Weights of a small GPT-style language model, trained from scratch on English Wikipedia: capped logits.
Each number is 128 + 24 x the weight over its row's rms, rounded and kept within 0 to 255. Layers, rows and columns count from 0. Numbers have three digits each. The size before them is the row's rms in percent of the matrix's.

# layer 4 MLP down (transposed), 1344x384, rms 0.0537, rows 126-232, columns 320-383
091:142101166108159104121117084145141108115144163153132108111137129155143154140092120134142076153150086122103127123129116105122170101088102124140151097148146113127127120090102118116136118146124167
099:161134106146135123080142134130168088129137121172129168123122132101107128141130103113153101123126136144134150100160139193148164144133127137156108154096108156121165107150134172126104152174126080
093:156097120165150113057104125116138169115110057151096119106141146128112134131154130101140116158129129181120113105117078101167146145124091163118165165124137133097154158117184110169104132110132092
093:152108110165127096130140125123113135140099142123095085151124168108128095122133144121156128125138121144080154097100107086144149130097148071137099153122132160141134099104124115147130085095125127
112:060107133107123151102117144116138094119153077166110161113135131137121095115129111107108137146161085139168146115130113104099111119130114111089136098126088133149133146165134142109115111151102127
099:139115155114122118110155133117157150092139130128111111090116081151105106116122147128114097161162145166117115137178137109139156151152135138132132090160088156147126178143119067146138078122149141
088:162142131101101086145168123149161144078123160127176122149160168127105136094119160113098133155109138138097129130151113132095166112135138141084161099151142105170124165170174142120140149124122109
084:120133144141129126108096079134171134129141130106143123144122150166164118109114159169137146089113144120144102156116162151136142146131176105114140090119143119104147135174150082126136132132116130
103:123088138120096139120120104121136162122150135109126120122133155137129095127124150096121134153135125153150080096151115102134123119152116121139112116155089091128117128151154179156105156096130095
103:141133103160139089115103143136113090133112115136159163121156143123131131143142139180140118123112142149102107119128106129088124156102137105124102157076112193096154104122158116128156106123145154
089:094130111126103108127123083126112128128154153104088115094161161099120163117107119105141130116153140108079130115119143180191090134165155143127147155123136164125123112103141129099132117076179138
091:144120093117138157140139125139126128150115127106116124117153098098091137118101141117120139144110090135105140137103178104157127134115141130135116108102185134071149102126121107113159138090173192
105:113177168182124109134085113131136191171086133153159118154092115141114158120105135125143106103091090145121130139131156075108136099144159147153135118173139142136137143106111146180111108129148141
093:177133111124126120100142153109091097137081148125126148114098084102171160086160121147096093145085132141131135118143098123099109138149152113142129076114146114089103129104155103113116157124149090
091:157135120129100125137128135116118128127132118100102118127117144174135104096109168142123162088128153124156107115161163096149130136145162158137122094131131120106096105117121130173117156109112113
096:178092116113118093150145117086130128124099103109159144150143113128088117138122186111085156141086164130129150137131139153147130116107125141109097127135194156140104130162179123105108117131189065
095:120155140111140118149117119155163135117174136132163172102098162127123092124074106133121089121066152151154156131027154152147139131109137127112105095127134099116134140125133090094137134147121141
094:121122146176133134122104103117167137137126125142118147139142108104167098115135146144130146141122122130145092111145109169139120148117114109153096134160099113150094116138114108114114143145134113
095:122108107118122106106149133125134147141135169108120108098069120102099084079106107162110088132099142105147133118161152161159126129149161157096117094151156114147122102128114101125125142103129135
100:119143111129102127121120152101124124117099110169141166059121094121071182108144103104130068080156102120107130123171130133144124155115122138144094124147122145097105100101145117146119134099131147
114:132119138127133095126151103098141123163141119129105117165125126198159157073114099117085123146122109113118126134156148098128094141149101153145120165128175125159148141137149180080127108096122156
092:118148140094108142107099137127130092103143153108159172116158102144171126150116118092140116120168111122111138149159159125128115104096142091136139140152135146143119115124120098095117083193080140
096:121165162157132150155114153143118129131158099070123073146129098137089162122137116104103131100160129176124162119163079118161113105130156122106090136097088149118140071105132166147122128133131140
099:126149129117146140135137120136145081080128115118122110097145128104147157137107133143086098135139114113138127098113114118152121153130136138150130135128100105123133144139115109117142169097115092
092:128099139116181159105180195105153125147121124120100117113156148150133079141135109152118168086182105122123157164108153082146133120151133119126141126127148136091140170139132088108114145133096085
100:144144110114093125144139109127100089128110093115073156156120116094118147096145122132101136111147108147141123166105159155143159151154036109131155165133100106087137113115116128148157166112140085
116:085123111102159136168122122158125131162134100125081108155094167149161110172130124104136136108098117122119161138118142130124104091143066139131086113105161125089114146138128153139124096125093108
093:180164141130133118142111152092120145129146169096106146122128113103122111110125098132118130151069155127119072132119145110115092139126150140112118128173135123164101098101108135140180117115153115
103:130087118185095178122099151206115128130126112119125153128149085134148115139136144123134153133138147140135117101168118123142129125099123125094170134073167143115128119110109118114142133138094128
094:124121187125148134178139082138167128098143155138116136193148150153133133098121094123123108145113110143092131154161137175108129129119150147141125108134129123124122117094143134120137168127099139
100:119124156129087148157144123095112158160096154139115127129120115131102135153149126145128106129082104118153172112081107154103099124103158135137138092140138155116164120104129178086182140106149153
094:171151129126130112085158124110124148117115147139127100126094092144145125112091112129133114182121094086109159154127166163096124101094080161131147162148110124134120125134080127151107107090131122
096:138119104120138192123093141137130095084145143140166111089128119113119118139115136112122151085081181132117101104125095129112163155135144157103101090148119142130123134136194128089171116116117103
103:127102120140142111134136129121162121123118102124147151171119126135125156117149167137134160091131111152129174147112122113112112145108181161173128124131139146168156149136117140106103122137162125
097:121121110107105136139124150123094112095106125132148110107138146135143134171138147099158100145122124110134125108104157153147127087092116134096131123113134126133116117130127161110118125120131092
102:098142148136105112142112130116094085131138081121091137165107113104145094142133138092135129133131137094130149122101124116109140117102120158085151121111134158136127118161160117155095159160125145
094:126101131107117183118126155092130164136119112168140129175104138138127113148121129151115115147114112156095133147151106147126104117157111136100122134120148130135121124123134125122156114074124132
100:115142130134120115153130095116113110123143134156131139095107105086120143117143114124113132143097174120159128131126142101112140109124122088076120160118067114141062117113157142103180127125112146
094:078110133100127122136150110134122071116127148134144165134111124168126154109116092152153113129094141136143134147098093108137119121100186081142116137111140111119147141138098130113173130164164176
091:102109127117124122054103111157139130162130112127129128138087144087115096144134115163151168083124121128118151175167148125116143147137164145127110162117125127128115125162113096077152130084098121
089:134149133091129126130101095146141115138103118120146153146104119127088142127111171184159132154126092135109128086124141145097137169171120139080128109128152097152160156147081149117141128129159086
095:136136139138104113142145129151096104138095134124111118090107128080133112161151121111131131164124112145128109138127083135124131110111099127115102128132124118111107156111167087112161130115115135
122:112109082139183142099140153098180141150141172159138139097104142120105119109139165098146138151130133140142136147119101105123102122094161132155094087121098158142106142140117131163105141115139094
127:146083126155139170100094119100137174092071098116092075148147169092100126125178116121154086068116132169114107179125132061099166116148138127161151098106146145144119141137133143144116152149157101
100:146157116105132127106093130086143112131134112138126134157137095128142144135125114152174178114096077083108158143127121156146122068127175129123124145132139110156152105123130103105133131132147100
089:105179107127132144137135140149110101098159141106190117128149136133116131131124124096121166120111133141120131135143123167120130160148108127143153120128126143081146176164096128119143116167141121
106:128140134155086118106092110153139154120105144066137120128166148159123114159141103196109134135141149085139138073120145111137209146122145129112134113145121150145112112075135138136108111149113124
097:121134127115184101153142132110133128136104104122133111085188115067116121102133140163124129090130140129155146147153048122125099123135117136134100156146103138108169130062132119127135130142152112
096:101126107137071176125124124102138128079142119151113135092119120140174127134159151145151101136084086130098116106157172117155127148134127148100122107113126121124100125100135151122117125116180106
104:080151123128151126155156153174153097148111137154120127142137137144101113101112138119164124118173147106099124160156105140096093144142143114117148134129146099160147127142084120141150133110150167
099:149117131116118171121123118133119118125110154131144145138133114117139136099108093084093181150117146145077136131161113160152152129081137131108132141072137105146148099132184141121146140143169156
098:081153153159110142146169135136126132124120126101159143128155131155151076139181106146070092141112114100134080151105069155116119147138122089154155129147117105070130135125106111125101122177154120
093:121090159118149123136100091087100113128076136092138146115101094162129132108132093173120141119117134116114110128137128132140142145122142126151111136146126145129080160125155133147122107163132167
097:119136131118156110081131111109142152144130095121124127149144154217116160154120093134135115145121118173102160207132145146118120149118131129166136118170083109156187171101127126104075128130116178
101:104135124141102111127108107132139097089142134130128112145129113105086143130122146127136165132094118142106133122079150144128104124126136110150107124106152145131121135147142134145142152161122103
088:146115121106138104153085132098171130133138150138151121076105109154158119126156127136105148120044118120127110127106151140138141112139119152170084119121137114124106131126125174164132163082134108
093:136105130115133126159098121136173131141118133144151125153096091163114141113148129142137167085134140120125151176123097149109131143117176102139109152098084121163129127116152095077103123154129128
102:106151143153153106156107123104158126103132117138114113111140118093105129110121138169141160098127171157130121132147081139127135108132145147163131112096109127145095126131120144120195166104171087
101:111164141128159109184114165063120080131099121141104163128109138147158173101165128102153192108119150122155114148150142092102149099141083137151115139131096104107178118141139121140102123134163172
110:137130103088135095121115174151089123158150141119162090133114122079109165095144114126111132139159122130137122096126063153110087154130102119173107118173088122094171106174121101118117154149131139
093:099133115107122119119126099091110107130075102135117150101141128136156137108175169133104104123180164096123112121131158130108095120129097170110121110134123119178105138109139096132124164165123128
124:096142161125167155123116122112116159085135143133153136129094122111092100110129147121117133153124149142150132131136116126128128099146130163117111128148108127145105129090139124126103124124121164
108:124143086192131103108107105116150148120135158078096115161129143161126097087132121149140090114136168127134126138111134112122111162127077150174136100136082120121166126120101152160068113098138136
109:156140164094119191152134110135117130124142128116194126125134135121145109140109126107093152142124161152114137093117109110096131183095112151114120147094139099127132150111129149131100105132142125
086:125090157123142104158164114138125148095135142139121151148145107110121118133143121081124113121120107115139120106110137116111141113158113096154112092135129171139115174113148107187053144117123112
105:115136118136099168082164100134140120115126131127124150104164115151122146128117122119105125167135122119139135125128105151111152118087140104121098106124105134143152109152096170134123102162084112
099:103131144104122128123124081159144117146109123140136091103126087196097083109131121094098148165129125106113150074151100107115137116101096129125138141113131110108100127126154101188126130083128123
099:112116119182176145115128114118108138140134133175119078098104129124102114094097148109119107134114168108127164166102141113110188068119076129087152111135147119124133136131150100094191171117124153
097:105157111126129112096133148151098142104075083116182137112109135161140150123155128124145148144139091108139148112122097123175157157109085119101114155150142177131119162136113140126143130145124149
107:144130179127145122144144140133112169124109159131133108139136107134119139130133118168120075127146149157096148132113077131147099072114125117079083130140109165133157110127082121121125169134168101
103:161113129169094135111101102135144141122123138108148106158138171141122124140131123117147121152074160122140137148159129109125107128145149164106149118147151121114148128119163149151103117135150133
091:177083147116152137101091148148113148088140138099118117134124095092126126166167127145155133121109173116112154112141132152124141172148136105154139088111126162123163087148124173114115090154147123
098:058146096133119100135119168172190084148172105123139141156110104127145149142135134149128098116107131166112129145119156148110153112120114144079147150131147134140086154143163123115124172125133116
120:132114083144112123155099096090141115152132140173126113101136093068104110148125135139129156115147122129111140162077111099124102120112124150115152113098129149146075142135165148144126179113127137
099:099129116085118136158135138143133109148178129134131128138131153154143085077151128138128124125155153083087162134185103130173124092138164154142103102110159116141176138129130142119120121148131145
108:083121152124085143134162100085097152090131107095142144127186142128132111134088146132129099140106124113122102111132120112124088087094110122141134080089119149160145103140139174112135179160151095
100:123115161134162180095171140105114137117125127159109108135107131121124082172146109121122121076156145165101117185137138108115114146149125170118164140114140126085145117147093112131168146150074181
100:112098151105176130156131118116108127116126138116121133139105102090102106125092106148114151179168144133125116119137137123147121104068088069104138141144122094111164127135152122091107171128139169
113:140138111146075117088117130121113110114115134111126136126174162131121109112102122146152152161141132103128115081158097104145113118121107130089158120120074160080108071090137144163081123126088137
101:120129178119095150149115116145128154123099165119102138136129107155137100087130129169112131157100169126086108106110142142095135167160139128164137123105079166131127140168159173162158065104115081
102:111159086109128154163120146146144124126120143126131138163174150094148124121135135126112140134180160112112113157121140131152118084126167116135135152121117124167161133110155125104124153129159130
097:118128172143077090116123082179124127159120119129130135151130161131126138142126136139096114170118121168121124156135149128154121140151147132154139096144149128106126133125110126069142135161146155
097:110111114175119090119130138139102146127109129088105073111109102126152098135118131101118085100098080145117128147135168146118124127158126173115140096097116156122129165163146109157120088099087103
085:106152180112096075166097146195162097096121117123094094138144145131093128134135149160123081119147109149110163150150127081123105166118134131127108125136131135094096125133120184129155132139118122
092:102179131106166106117122169146166079123133150102103118086128137108123069140103120114165155137151129108091147056112175163116136129182128139113144121162118128120090138159130143121134139142173113
103:132095127156144125143106137141112105089119109107149145141079141151138108123141113081123114131126111122140092145073158109116139088127077134087137136117167128107108133131163154117132147109130158
091:119117127169098114127122164151146125118184128099132123121152083107142164114116126130101139110069078124134124157118121122131134140083098119140097126157152148114147114149118147124143112127126095
098:109148118132116115097124135117118119140165115164070112182101130145132072137143077179135091115095115096141139150128119117115150151089133084128118171125145155090142135133087142126097104079145182
088:126114105137090154142128144171089107123145143112136111138148137126123122117101127152118126108103176144161073119104118122143130158103128150175157131081146140108142140091096114107144114135118133
088:106112084145106150118120077130120113103129172140150123104101096140108157102143157099149065133112131181113100123118117150124114151141152177124141157083131115148137109112095120081126104110114138
091:147125074113155101126106127145146122163142106061127102161118181118105122100100134131117141078120120127128111127129077130098139135099120105112143137095157119143125162105106072143086096107127101
096:108125155139168141167147114175113188159114100132131080124173137109124107117161132145145137131147112153112156139145084092148137118098136104123152112129158132119159107149122130164095111172173118
108:150115097119094140153133111121130150133143110131142174154129131137139113081155163121178125127097109115107158104129135136132105159157127148106091123121139145108117095117095128147113105131130148
086:096113168138076168104114112121120077143142126125129083118140148125166132068110101139146145120135109094193120089115125125125080100123138145153190126111186146144123126123132107127139116122147139
103:117152113139149086123106135137147102160146108145130168125161170117114103138110120144117140099132141139136121140113148105138095165111103132092103111093086159134135108119119091126058161175122152
097:149121159079139137135149098154142100104130088146123159119170128180154102116126143109106154120157120139123117179172097155090162171133116145097164152126139124135160125087103120133078115150125170
101:120084140123146135123176090149150126103151129161104116149074139116110140128121151122132124109135124108153112171151151110114092121111128144119170128137112131112097132110114170178186149112095094
094:169096103117160126124111139124084105143121137140125105165109114143138077113128126134148090154147122156158135159107129175108137142164136114152113116144149090130123104120154134132137082111119076
087:132149143075125145118077125140154143130080166136126144078148165094113121090142181131095173110146125106129136091115133108104124156120117175131115093132119118111140153117148115114124111146132113
103:130108138165125152135146136128092141164119117093148106115153156107131145152080162116126127137097121122123124111139121135125115122137057128137185095161142146143116149140140173154134118168168135
101:139099115123142120139104086112156122167136103142163141182149097135141127089137136137089131127100092134134140094163140167103089130152157127106130106153158131164112158109161140161134086118130138
100:096114149143131127162129147123164103086140131102120146125166139109112135078142162119157150108138152150146117164126091147136131154106125158116131135102143118164162121177130129141138112137152053
103:094154079104134129096183154088115147142143135141137115141114105110099144113105128092151145093156115110146139099117122131171113120110095124119131120081152097114129139164130104108098145124134137
107:148114113133095158129109134167124141125126161102115119120139120134091177133116096090111117124134132130117092156157098155159148133112119142124138085130175117152166143186107166145128119165130120
096:141140132088145145110110103101132132117120143153159155122101097097110115183133130100133091078127130131119114145125102170107123127138125127108109128133098144092084140118128118113141115163123159
095:104136116138136140107158072115132153145128178152097134152118110139166110130137137105111110142130168112137103089104116138149144091145129106120126133143158098101164133171133094109113096123125167
092:125146168106101144177143153108100123127127120096129117171125107147132136130154073070114117149126136145176144140155147109147074108142143147116129127114169071146131103134104146149143127076149087
# layer 4 MLP up, 1344x384, rms 0.0691, rows 127-233, columns 320-383
099:097152129096084078125069132162077134156098133130141093131155135117161146101100099146111136179152127159154106168124136115151082128114132163099104149149136090133113118161136112143142127154108131
103:140100099095133104155123132175115125105190117130154151162094120164118125133124108141119144128079113102138156131117133126150140087141120135117133140141124104107100113106134096106118145139121102
107:120115123101122125131140126136135114088133140117114165127137105116163085104137129126082140127145122157148133112137137110176109148113080147096112120112118104108137138083109131172158072084129144
089:078097149139154128111103133159155112142154163103107113153142119117130125134115168135108162121126139129066121137107138115134151108126180114133123124128164142124076154120160119132182136084143109
102:104148116112128143152131149116163067084103115144136089157127150099100110144109150116123166137112111120175132127120099205132117166131074158114109135127110117117129142121083095125136123137141146
086:103114132182156141133175129105110121138138147139097131136113131143161071168137156128088116106135123142115085136090110091111144153150128151138094114089118151150113141114140110142118102092121133
103:159121120122100153156140113123066120146078166129143146113114177122103174179095093173130167104117090089137156162159114123140145113124177074105107116121132102196135146101100170095178111128104151
108:114162169153134141122137118135086140144138088123147104101127150109144119147135137151124143130132147079105125131119140122154148141122111127160117088123084158150123054114124119119122097112141105
114:121127132093157157109122121138122105128128106157139124116110116124102104129110116112136156136163144103165137137115131127113131128149126091108131110111159105161103201136146121118153113174100168
098:158150137113117131144128154128170122109121149148122108148141123153135139136132101103137127116103126079168142132152109141105120114126113149111136161130127153094094120126110161113162129148133146
099:147095124090102119142124128145135114146145125119105132078083117130161126167168111140167143170134098123165110129138114129103117073142133095130114141085161101142154104177106107062081149122115129
108:152102138104184180154115140103105089155136124105138121171149125137109091126129118113091114149160139100113122136148146162114140134131105123128116112126112154120145120120090141163119099090119119
103:159155125106141120125109122121155136132146147136191136127138117140156132112099138120135129102128126113101109184083117068139148134139129130146092145089105146092136131138165124123165145162126134
099:123098135170144148145125134122081132143117119143139110101158079106134148128115125109130102117091163105136083118119158134090099123142132161137151146094161168117162133068132146142120124105126138
089:147160135132124110122113135119131118091124137125126099126171150129112111119139123080147160121145094174151144112131141136114157141141146149138059144130120103124111128133087134093072127122156129
108:147121144182090122128112122146126123121149156155111113105150106153081135090144127128148159126148172086130115151118158161148161147160124087146113121125114103104099119088159100107113197122113118
104:111161122144124121110136138139115121104156198146126167117148157132097151130080110118079084128132144148127127165098065127177121144057103068116122137097122115169098144126113125095169106140124117
092:148158137098115132124107144146159120082090144115159153113117115122141133113102135072171129137103122132114087122135076121140110148169128104090138153128087118130096088106138134121154094157122118
100:114138139169128121107107078139109115157166146118139110091169124152107124110090121131133146131079162122146151118148137124159142124120144156141164114100097123124115100127111118114197125081113145
098:163158125125160116126087114131141108125126137103086106155122156110152105108138087153098146120141147124209114115115127159158140140126152103115176094166122141112096115093115114161158146093123159
100:072186139092100095140075123123131149144124147116120120162118108108100127113126090167125164147093109130176118083154100150129185144141107116114131133102112163103126097127116104101173112147112141
100:119167143093161143119089141103156097109131169084149117169140120146107129121141079142122172127123097071091121141082104185151146146133146115129139134094147157139113123108108092133117120112119143
096:107096088131128177119099146143116150103154135150114144132142121097119149141130137181104126161104144138126150113131134135043136145139168106142112101119125113144119188165129130152101141149129140
093:094097134121147103104152093129122154087127164156141104129124141153122129160128144138118138166128129107133131173140071172108133155124129103145088140087173138138086164145164175151137135122164142
089:133119121119133111113152148134080160080116140136139128144107123158155134111136090113156173069112173095119138150147144080155070113121145147168125168095133153109111149135129069123143123104122156
095:136123112071106142116149155153131125143110136168122122110122122112131093124115086138106128125144104114127149156133142135050132147105127105158155145130115117186139076141123104129134110106164145
099:133100115115144190169140172143171091151112122115131108175167125150141161112131129153154140065116061118143116118110112133091193111130114119128148139116136102075132151109133122118145101118110168
098:126106113118131112130173107155118117123137167130124156098141125108127151116114140129088136124102113179158135138137114139110117116158181140157104128140108132133147146089053148129121133119110128
099:095097127158138134105141150140121130084108176122165094099091115147093119117153156090131089111147126115061136111119162120126131134113089106135141121100129147167118133080096149116102167112108167
094:112134100121107122141147130119138151075137107172116136140153090109126116120093121109135114130107093169073162150164094165128092150152145132121074106148160169131115129136070145130111122138132140
101:110152128140163111142117160130097110135165131085118138115126098118120110130129130104150118146133130131139143116150113126143140108100144141119115158124108146078150117102134149173182134107119112
100:135106140091113129106099139161093128116129153115132128151163138095124129093148150135144136156150118108129082163077146151147178174120126167121092132142120113109133119134144113077194135143145135
104:143075089123139137156106136111133116167101122127149145097109132149101113164121120080104071141155108119107126095121108124132077146133105125099094146099140096152119138140141129157169102173094127
098:184111132123144148121153096079131148124141106102126119110147079058124083124096150073114172111114140110109110107128144166095154113175116172119147106143133125096097096144157110097135110146097122
107:143156133159129118103153099134176155112087112126097122105086125114153117113085109160150150099106155133119141139104123131160129111133132120105134087091098115094108107109163143107133083164142117
110:115139122114164106157105128168123144151094139090121155131126112115156149156126147150108111079107148160070112153131116131123131125135160119190141096132075111122090140132081100152150110077119135
104:136100112077175127168149126184148155127123145125079081168122110094158149124085064119180096125130134104104128110114136150161152112132136173120123122109129133118148128091115116115168105136121118
102:098125095117104132106130091132100093154116126124155114137160084119139110113146170113123113118135122109076102131102125138103150103161134146092054123102153144172141166117180114122188141100136134
104:143104101141096113112079099145097150115099127134148090094148155116116076152133141151154118140179137157193125103108101168109113141128165111089164135103169149106136198133134173112132123127131130
092:120094119135167103183110090105111101067148135119080107164150077102102110146098126138108141111135094127120127164142091142143135135132128143155136119121172156122137144101113130132118166142145159
101:103166116094129140139129103131105124174148137124120145140113092103105104117141140166132134156146131143146153106136123135129132114083133146162115103153132116086151143095154162111151139138121139
087:147135104124129142128103126139106107120124120109111121146102088136104143163126115184112138131123162146158149119129084122123136109106152132162160177131125133139116157107121075144145130144137143
090:132102151145139157144114102125117168108103077146125119164083128141109106122132101127134081118129096165107123142125128122091137127170122118126081076120141141138099151114131115152115150141162090
102:086117117145106098145129129167141156131093123174133142128124141149097115106121114167145131125176098077114141155115150100111120141123130105136149117136147125088157119107099100142143151103138174
096:108126113083150135158099150126163123161152116149093130115144100117119113111107141155171120148129188177150148119135138162135132133157152133102116113145109122140144124125119116137131179145095108
102:132109141105134090083123121148166123150159121165113132157065120142124118121169144118153147100088146090132128123077118145144140111121070138101100114088116118059131127134124114140113117090089120
101:100095101168141128153121170123148133117135106127110109142115165117133109118118131128171162151097124137140115109158129139111086151136146104115131120106109103139106160162104156168157166114085116
105:112071160108144115133104137162171099136111127163155135124121118115107140139138117098090159141105149097117112127109142139114150087152118129153106110093121142169129110164085146119139153123124145
100:131117112144130133174101122145128133127133114115098155124131107132097148167089113124139116154141106128102119114123094123107100134136151115102112125154114151131111106156088120087129133128077137
108:119112105156151165123098142126130134136099095165111143105140126129120111125103149092150130121140131136120146102105105128136166148132136134129088160101136135166085127071119115154116169124140127
096:078121114138153096119134171103133150138128145104118135161109103139108117125106126182102149135130110080110130117045122156069172129144131156140148138119113127135140121206126115125123130132187156
101:153145114121155120126125120124133124132088139070129140124101134141190110078136158127125145147125104142163112149133099135129135120138106146166141173152143133116154086130136121144141096126157090
089:130103106161106089117140113145119067095126138137076109102145134160135087152128135104124117134095132122138161104150124147082105133132144123114164123125104099138140135112098130124111127146139135
102:115131116124119114128071114112082153138187116139141140100138129114169121080086043163077137117145137124101117157127093123144090130107121128131120129164148144120111100196149154113118149128141124
103:195131153101140110117174102096127112176130107144156125150117104146126096075103086148151121150155122162092119117153064138115122133132170170115128111149140088139162146099116146100145153115099146
105:114090131117149113153119131128083140130113111115085097121127134154077091106147120089102076117118164125120166112116132121095112079137088115174123123183120087108112137123133152124159113175072116
094:087147125134148106115146063117158148119105139173153117114150136141145153116115103135186149175119145169178087155154083129154145123169132135117129127134138114174105093098104092107123138147169162
102:109146110130134129169134114157139101106159123104104141079120100120137098137151152111146148112121142144137140106125087121128119103131154145126158116144111098089118120133097102128130121162126102
103:169109127109144098093142174120121132178139130123154121139149122111125136125122154125103134180097141135166125100139091155078128143157120116144078118118080126158155139122161169097157170139108195
093:091179127103121098150132164166128148121102144135149115159108116156132098127103082101116139099156132081115143139125128121144150115104129141154106111090136145075147115151140135104130131097097144
103:136142068126134177062142160116152159085142156099182133155104114143089122074128088150128110097124161131131144119104090139163084118139089126180170122115127109143091133131134133126144099110119167
105:106150098131159128161138132121138169132145109130149164147161147096112145083145116190082097131147124079139133126135110171112110085117132167120070100162107114126132154129141109142160147129160133
103:126132141125090176160150113106138120117135155098087151129110119159126160119077181181149120132089141134099136140160131147088136115133161155149141106122156132163123146083123140128127126146115119
105:123155125130128128119150132128157169135147154087133128124133114102120126147157144136168152125134127122125142112144099082090112163116110153141147167115135115157154127122136102154176112132107143
090:138128098088121085140160151164117145089143142106142159147122129124122151129160156143164174074139157118105134113145178139068117143093119085137141101135105132110118144153118128155139147101189131
102:180109136135118106151145144080066182116113080178103131124101111147128132125097106133081152104125109129194129149168134114153147097131148110096138121137161109060173122159121140104144132123130143
102:158129092104116155136106134164161140105101136132149196169145104126118164146118130135138125108100097072128134104162136117137133138158101171126133156177112140139139122083115149166103131135139168
101:141129110146130101132130126160123115101155139097158117070103126108137174132145120136124137120116116083090134140169143139075131082176131061115114090191123109142083101119092125117156112153109111
095:153140054098093152157124118115115136136097099110105100094177167110085089138100149152108106110119116139092172131157109145103125166115127135115134124146122171135115139166144136113150103135122121
101:130137121097107123120132140109140151137110118155135143114163099105136125118131123080127119136127117139139161142099128122140121177136124097120101114097155154081085170113106095070151114154187112
104:090117132154126146140156109129176124140128165173101143135149134135095135113104103121144116114135106147116115107143161115118092128167148114183140122118100127134093120160075144135156128131152168
102:130098074140141132110095102133103143176121155119140125119104093145125088138131113142131090113126126137209116155154111092158137148151142176141125119204156166099091142130145129124103144151129154
104:151175085095162143090124104120111129137115161152142140127138091072107075165098144126112149122137137120117150095120053180189126131150115144128091117128096097086131125129116120113145099105173131
099:097152126097133116098098103171095137086186121140151117141160134096164109108163122115134095131116133113120125123139119119132137123123076122143094131136138177118139110198158127092153121127142108
101:126128091168120102147114155126110126114143121103138179168126096120111114107098142157139132097175121130115165084150182088135117076100123117146139092161088133120115125111137152143201155139135119
104:137128095141131135093136159129119119110132118103122118131105146130131138113119150100145137144086107143061150174171137164092126120126135112153113116121113124113124112161121103135114129146156134
103:117180120106155098109149119083143090137107143144169154141127149154162144083151145119114098088131111128115155155129155144133141109165113144146132084104143091125110097176128167174127157141106111
104:112114080064144145144123074147132109131104164113097150115129104109141127117128112193121126131105117114129131150117115125118134121153073125146115160129140086123100168161091123106132133112153118
100:113130113151145113107100130137112120128114118136156128118121110130099173090117087166111098103145124140132120154142150115129136125171138072082131142119138108124101125135136138115139109113151096
097:098151095141104116163117154107128138130115174150113154114127148114143152159138120158133169137168121156106135107073129083148082146121073157111118140150105126150130123091164153119177135128138154
093:118090167127082093134173081138108144139152121145121149133120162158086121134101148144136155176134117086117165085121123149129130101174089143122131088111171136141112142135100137118115125130075138
100:151155110108129076143120134074116124136127130096093103137152149110144116132116108130094128118086100133121134118187175118108099142148137104128106117135148144129114135108165113138122144075117176
105:143169131070172137156151139132108167126100151100166126108133162144127146093123115094135120167147106129097095144086130097136148170117126097104137124106142126118147150127134107139175118124164124
094:119134155188134099163116118173114084112145112146114148106159104075145104135147108116152162121149144158163164127131176122149130133153122113141140129142152120095150118125120184102139150169153110
101:101151120125136115122149126109163137104132149177154113110130108174127156090089123147143117093113114124118165115131135115110074132122183101155125115114154117131105145115126143145168115194092111
102:124150154119162121151140118076104132119133149139125114131115135153119172099117144128141168133117115114138116152134144135131069122130152108165116132113147206126140090141110139150092097128114167
101:089137138147134073118127162126113122120150132151170116137133104178137104104126090178159134114113099144108164099155116122137121123149120121130127124128154106177135102112138113150112106139156146
095:160124107151096135111112096076185150125145144150130133138126098079119133127158100117150126110137147158136155125138142113110148111153105154166135142161123102128079151109105134149123130131116134
097:130127157137135102107139130072166127105095093109108146210134130118115127123072108124138131112119125142115146155141101142132153124145089102105084107128124133144154128172112112149136122118134105
105:165110122121122119135115134127116157182090165126132118150146137143062118151153105128091149132122126114131107120164085133133149138152159113107144126135101186125147106123142131155146127154116115
092:153090131129120148138120119149119164110133115135144125115105136109119119110130162121114117120097158157148159130099145095123098168143128120097151087146118161180125152157129138116068131152122145
096:165114117127131097097107154092107106113157151137168154075121115110098121098125108145116145153101168122134148111114119140128142134139116179090152135127191155102104140107106080109142105132136153
099:102123133140125123129118127137131110124126117139118139140118122111067148139096101122135130136160153128121155116146141162117068153100128150133132140117098161140112169138122147107172135128129149
108:118130095116180169131133107134140151034091139135153152115143161151136097090154150096086169115113160124133118118116136107127105135147105132135127140109115109110132111138152143130092160101138103
100:167152121100140162134114118142109136101163116125126117135080133135158111107131168088141154118156151130135149204164108127129144107105147108115145105147141147154138135165110096145130158130127164
085:148103108117172138159128078129141142106135136112110128119136098147183117142145105117137128092127112079176124142132120109138122113127181135094180113108112117131143096093155156147114141124107172
105:138185136119116135098102142118102141147129122115147094134131101122122161137206135166139138130126099099105132099161136161089133125137117103115125092168133170131139125136145112144164106091120099
101:103155102118135134130133100136148137145129178103156152131077117156090129124140106122139130117143168136123094109130109148140153145106197139111123130148147131115081158118091144081120148142109148
096:120087104123140115174104087144135103134123163131080145140121103111101177111158096150136114108109099115128126149089125130142150085111109150118090156159125145174128154127107094105126129094135148
105:161116167090153137105083081091130141106086134136104136098120115167135123145125141113113146106112128083126146135133102114141157132142133083100124153108110124095147106140117115122100141127123130
087:105162099122105113113136106134145137174092113119125113122160128125129127130116144145164099115117070162128120111147090148141147104105110114133082121157114153139098150099142144139105091118139137
090:148105160143125159136114112128175119176124133104159138153146131153144135129120144147142125140103129161109132167115063097111128113122162158153147103127141097104140123091171125131087089123105177
099:144143160140179123141150126093130141167090098127137142095125123134130135105147125108126172098091157120111150135108138157143083108111099119156103104127126138172111141104142107112107125164113105
086:113141125180172112147137109128127117121157115124140133102133151114112122115120173121155101129118149095141152130128137133137125159153099141150136074130137172133188122106123125106103111122159150
111:123178118148119080107093120171131114093155205121122131152152118134142149130103106128128110081139131134136121068148117115127118104131133176121147107150159157108112125125105113161147139142195139
104:114125083137072143120117137102151117127143135150100153156121175128107085068106089113156150099140153118141124145095149166115183131156102134137121129158132152141144150126139137138122135109066144
103:078087149143097150149113101084184147129109108135103108080128127137106108162122149116123142128099103171143155154118145169154102089139128117119154131100136137113136172087108122132097124150141100